Part of a small language model's weights.
Architecture: RMSNorm before each block, no biases in attention or MLP, tied embeddings, normalized queries and keys, hashed n-gram embeddings, an embedding shortcut, capped logits.
Each number is 500 + 40 x the weight over its row's rms, rounded and kept within 0 to 999. Layers, rows and columns count from 0. Numbers have three digits each. The size before them is the row's rms in percent of the matrix's.

# layer 2 attention query, 320x320, rms 0.0589, rows 291-319, columns 0-159
098:545474432494569440467482477468510461441496454509582514518485476540595534517466486511503507511490483541494554471522577500440474497499494472468451495526521489481517417506481445501475488513462530545550501441518507583487498489543485511519540441500457541568424456491470594498437548564512440451508489548468424541449542489430527489502491496513534413487478434465478586480481475523490484452552502507456488521478464468467492480473485445496476507536479474502508542466538478350473573508505468
089:570446462500468447452495598485501480471533434523544515494453537509543590543545538519538525540523479516454539416502544504483491500489454552435495577484505539471526431489541534507481515478587493580566527489490561528530476480558501534516511506506512583533452468507498597477473442493409523463469435495475381530524489481430475418525541520467522472512522460483518547466441437535454501513495517498541497498439458505456459477495539436550483472470503432575531545490507469413475521551477548
075:441483532539471478495458472481505527480516521562457536418385464486504420491505518495575444468480481436484524530535524450429418554432516488444475583526474506498500547495501535527529483498549459432490533572532542595499539481485441461446483486492503492427504502477482463489529487544510485476505447452448550532530428528469458489516392466493508531424503509471482560500541495506484484511524489524553482602531493433493395503459539502444467462451536488496499549464547500538454510482524435
080:439523542513478480557508466495526557523525489485445470462483507491479415566550479499507523397505484411466497479535495458460540538467459502515475478496489469529477577513499441578491480520552489451503518579530501564526534475542474433534507523487542473472595489493460465537527512503532493575508514453576535429519460506513392574463483550505558518462561500477506475515523516449554503512509528535532521482526513523511507514489464590497559535539567494542518463489443462490457463400503488
094:470456485530597441538475457501570507512505409452512463420479460557544546523524550517523486485503487473496528475522457514513482512534485465486462531453505496438507503531542457534505557423398476523471464507454435403444540476506502500524537492491540450555481558463444506541495530529521422543512514439553464449501543520496483533480459534488571489513487506474411479492509508466558494476496499508498440450569563478471518496499459514508510580588479460503517517587512512481489450471470503
083:551469543487442461521490507501441514524469524484485518510446531573513455460522474482502580488496433531516581453488517504557477474512436488545566610563540506507465504484552552491521509507492462509531472511479516542528461551548481483536377481505512494514402410523516478496499478469386538493501495521558504501557408543499492487510487473507485528544561512541471485445487438570513439497513586551542582486457452514498469540506441509516475485468502487569489504538477472529454518531515505
089:483510513485449480536496536521457503496523490491476528407452517468448461504489509528565437446520508507511481449485518512475484469506508494496556553561500469581506552537565534473504462487563441498515545529520530534509478515505519514514464518535464518503493443548481486541511435431541555496509474486427550506591530411461531510497509554482415497562503564538530521528553486498506421499508557527504499500532476511468399480465616534475459473484509547527571499500556519533513494494538488
146:521470565463455502455538448556583466512447519453516493498515483485431591565531573506516442462593528487480518514496535451481505419508528457501508500517567432498436583423528512513506477525533552510400541450500459458507440490445531523491535508501572443472533526481497433532467559476502504560460507505458474483516509451452473574479516550552489530512515577520544445570483519484481492477489504507408515451453555514536463406492491551465482462444493482471505417575436526548486421420486574
121:527422468526473438527478496506495488482579472478532505458429454534566514509462486548558509502519443547448505488584551534431448567498466498488481463485436508477584425515517539495491492473500482424463456518482496552502472466572477456478498507446451574524414480508523585491461445500520496412513506509504469574490511562525521462524540525432569530439492440450420571458441505508477502451466568486487504500532476485488464559465492475497501488541492496564495466446536504440526488540500430
085:482415467513524534473499590450528438542448533488508467503446535535555582456477532527487510561489499608470589449439543500461467446516447578428527513550499465461481468518597529552429471503523447566459548462506483525537486528472442457472520479466459472498477476464537466578499473493464494485490451516556439488533488484481485511518459507453508533488481499514405564506458517566488478471555488516514533475522462536461408488564490505516495449554552495548493518447498563429495481432516495
111:436479395518542470484549550461534480464561507547486526460436553563537525486418502512507507594527483509473556482555542491454513542471545485477493554552474500521527479528549515464469444494506498563556528504550490570489502442490538540480467461507433522479512450424498533534515495484512504427541490468404500583470522433547531507497556455509467476472517494526499614455471504538505512445544518468464418476525483498457420469493484498502501471540531505458518466464523559492571481510542464
116:518512454510529543496492493474405508516579508483545583523410462496547403529463462498493484529486441542483507434482440569493463556482468559491477525491436494487581433526454463518452459474491450453520491549490544549464518464504499488468497453515452530522504474479513563495488445545470516436531489496535517539500497541518596459504528478460520529474477433461452532408502484460487528515405569538597544536516469420513547587474512444484521482518540492535556588441513474481532552592491406
114:474439399515472508588413548463445519471495489548548535504496535519521585477496508461596555519549461580528494460473572537522483527539524465472476525511503564524554448530500511461525415475507418449528468477510576549519442458536478573516503509467465575511449386480537547485499428477421501453477492542537508538483523461539496454573478449496499471446522468540464531449501521513469495523455496526520493541456441511456478578481485428543515514486501495509495532468523514479433575597539471
097:544485566447426383487488462529487455510475456431527481424522495512525462492441468515506488472488422448471454541533414516448515485438450506557553515545464439516527490514499505485454517466454461483508401493549499534504471499573490436541464477500530446497425437488518502480478575520543523479474512539547472474482440568500518529454508478477498484514519489412493536507466478513562500542481621480511503431486466516581533534483537456540522515531547508520526515463505445504515456506480492
099:556542501466509402490485462578548511470492430468484529495508410537465443498508491484569460488486448447504442435569466489488477586484479452550513475492547424494469505457524507468525549494441511511464507515563536486424565410507549445485487467551532539566457485446433472523527525491574490498499528508469525494504579585488490505464535568450563546475491519480478466538511421475516490486512541461502445445487526491458519516484550482484471470505487426526526467553467504531554473430539482
104:437515486521599564508473484481523494474466550558484485546485547520489516477588513537527534547515512496534525489429551500535478492557472557439471481472514521451473497519488502517502406485495472430471437487432522457526457529466458495406537469442523508518508488495585491586535497470438525512454530540492461492510532492463460464492418517461518495444594481497446533503459564482498475578490510551488451584502539469485517464503502453475440524488517543454436539523548464512450555546455551
094:480509517498574538528509454543510454426458393531495493541476419511481463442510525526515519571452598502501447551471501534498542515491535373421532502480512518510514545509511583499506494502469508500511574514558502495488505514468559465531504488492470534518487596507442512465473513546532445483430453536407496551476567448480488429484485472526523445470568489539544547552453512467487436582526506466492454492525535544408471505507585474514541445501520506448521507433506434461532483495534496
108:471534468527534452416560461474579511467513480430505489556503532575499505475552548463487443461462494449538534474504492461452534507513584460506451454474530459474447475479526510480504543533525589631484492567457410454468559467515528536506554470517514466506501530473416446501485515439460467466519509491570465487490501461511541532482482510569553550445529508438465561484516514498499464411570461576465499526530549488507482407421461472478431486468540501540523556540480498526481447422506550
099:494580447517553509477543503474574524512504487460566443504422467481502586460482571496448424525493543448460529461481481466474501523536544481471446499429567503438454493477546480504471479507518582564493552542504428493479530467487525522496620503520556466453544539493474464533466532481447420542498489494489451515553533452504485534500594513541612531519474531496562493471470535488495514519560439528412501486529548492461476435458484518478474561526451463517517550529477530477501492420481571
085:527586575510479471527479480564449570475513508549464554442492452499499405451522469543580517451490436484533447484477445542470513514526436494542522545489534519537512524498485481426586529514518529444486503535525461439488479479512531481479448460455443505537474416526458508470565403470534546532513451466513561514525470519506497478512563485435550473544480469524446446496546489486494543501454575534509471496537488504504548537412533484484469523551541497523473492505519470535535471538498488
108:498490530485422525549404523529453432458449517539477535514549545445480514514555480495558597513474516580521479479431568503536487476494463491487563460541479514518499501575438514539525509498498472467521480413560530543528447514437453518518448572501469538505502484510512514517498448478513560460500489539553482512558472566504479525531539435486446445477458493574514478508494464533482511509451479490564624510462480505558532515459468579502528443428507443507467402459491504475500516539517463
097:490483429539564484446528500502593440496540467475525445483467534548500501507556501540455503536478518450478510495510526522504529529540569459498502455542555470471453471476531544498476535507474595540482536553497513534484549491447546488510558491500506508472540591509478520505477533499555482453481503514447442489483510490459498543457549534490500483426520510490531564520475524491495476456650512419408448484531588470442458423525497462474491502538492528556490503506535513489585471477519519
097:568553529462570445514468471559440479499570534502487483471461475495539403496484489494546585467469480478537511457491427579485477475507498515550542578526523491565491488495486464493544540495431461454467446597524516413515463477496525454569472429491481468480483487443518503498546483492565551488465524524473468483468460521487473549439527529496483431498490490494500527487527477487511488485488627496498480470568472530498575622478560492552490548507530481495524523426497460532553488505515465
104:495651484464591428474504414525514519464510467427525503483492468575497382450481491532529515532448490418522545522527484554493567564535473486570445479481561510473441505518532461463509512576457522493540500551531461497434569416485523507444524470508510489514514482514516468483520586465524436518539522506483509474468540536508565537477538536479557475505499497513458472512512498506509450404553490466507458455569533511504584488493496490508518590554497523423530520533476484524565466449527540
099:512567537466525463573421472517404528516507474484515516488490493489497448479503491472525543512482418480548495486449440570573529520495460486533464542464512541500554509555470448450549468455490438400539433543509502469510485479501506513472501485470538484525499420515562502467501473436492531574513497518515522451548490522515507430480456467474499451554489490520460423474520441460472485472398535515527457493466474531529602561501533492531540557528535515480541512540511471552480519531426510
096:559437548528440514486465506520457469504437511532445469533507451451512555522498450487543437535493523527502469504464519455516492468473551521448527469477501601499525509466465515516514528448457476500497521411477525454537425578480410498488461538558460488543464535513476522498516512527525530520390564525499477553482554599500425482501461533515533466510454484486520482493480503477456569582478474498507537534426484495546550531526501510497559504524373441442454450403503506451457550508577443
094:480428443530455516527502483478561543526541436461507482514452495504487515573472512501504455457551563516483520485513476435523411534489586453483455515426512474514548499469473537518493497495465555569453519555445587463488514486457549534549495445527548494503488537501479497549511504490431510531521536532445557559522482505432509433492464446486544545501418536479594479473522515481492544524422534396486552465497495414463454506541505518497505496447433454506541491491475494503484537517497450
107:536433496493461472417526537463559518551463535514508515481514545532506575530535496534449483462528544566504517404454546444500504451461469545495540531540493482502483509478468510526469526480517500550465578420446453507470488522458505550484545533521430522499513523551529540476495527457461535498518510529504451528542536446439496536481536542542477550492415517511541543511455467496493555472575460565457553514466519490506464418536443517431430459452425453494479425567507565478536477498468534
100:528520620496438467437545449552452456491457500469523500558542439550500518451463497537493495441461468538496416501501406499466487483468423501488521438513442442471478510509445475477484492503541517461480528385497426502455494483517442463459490519452473508508489493521472516461471519490536503504510449547615474496510515586528494566482589505494539499512441469506461489551555505439533491550465494596568580535516515531550537521503515469520589551522538493512530501452428479444481503483457483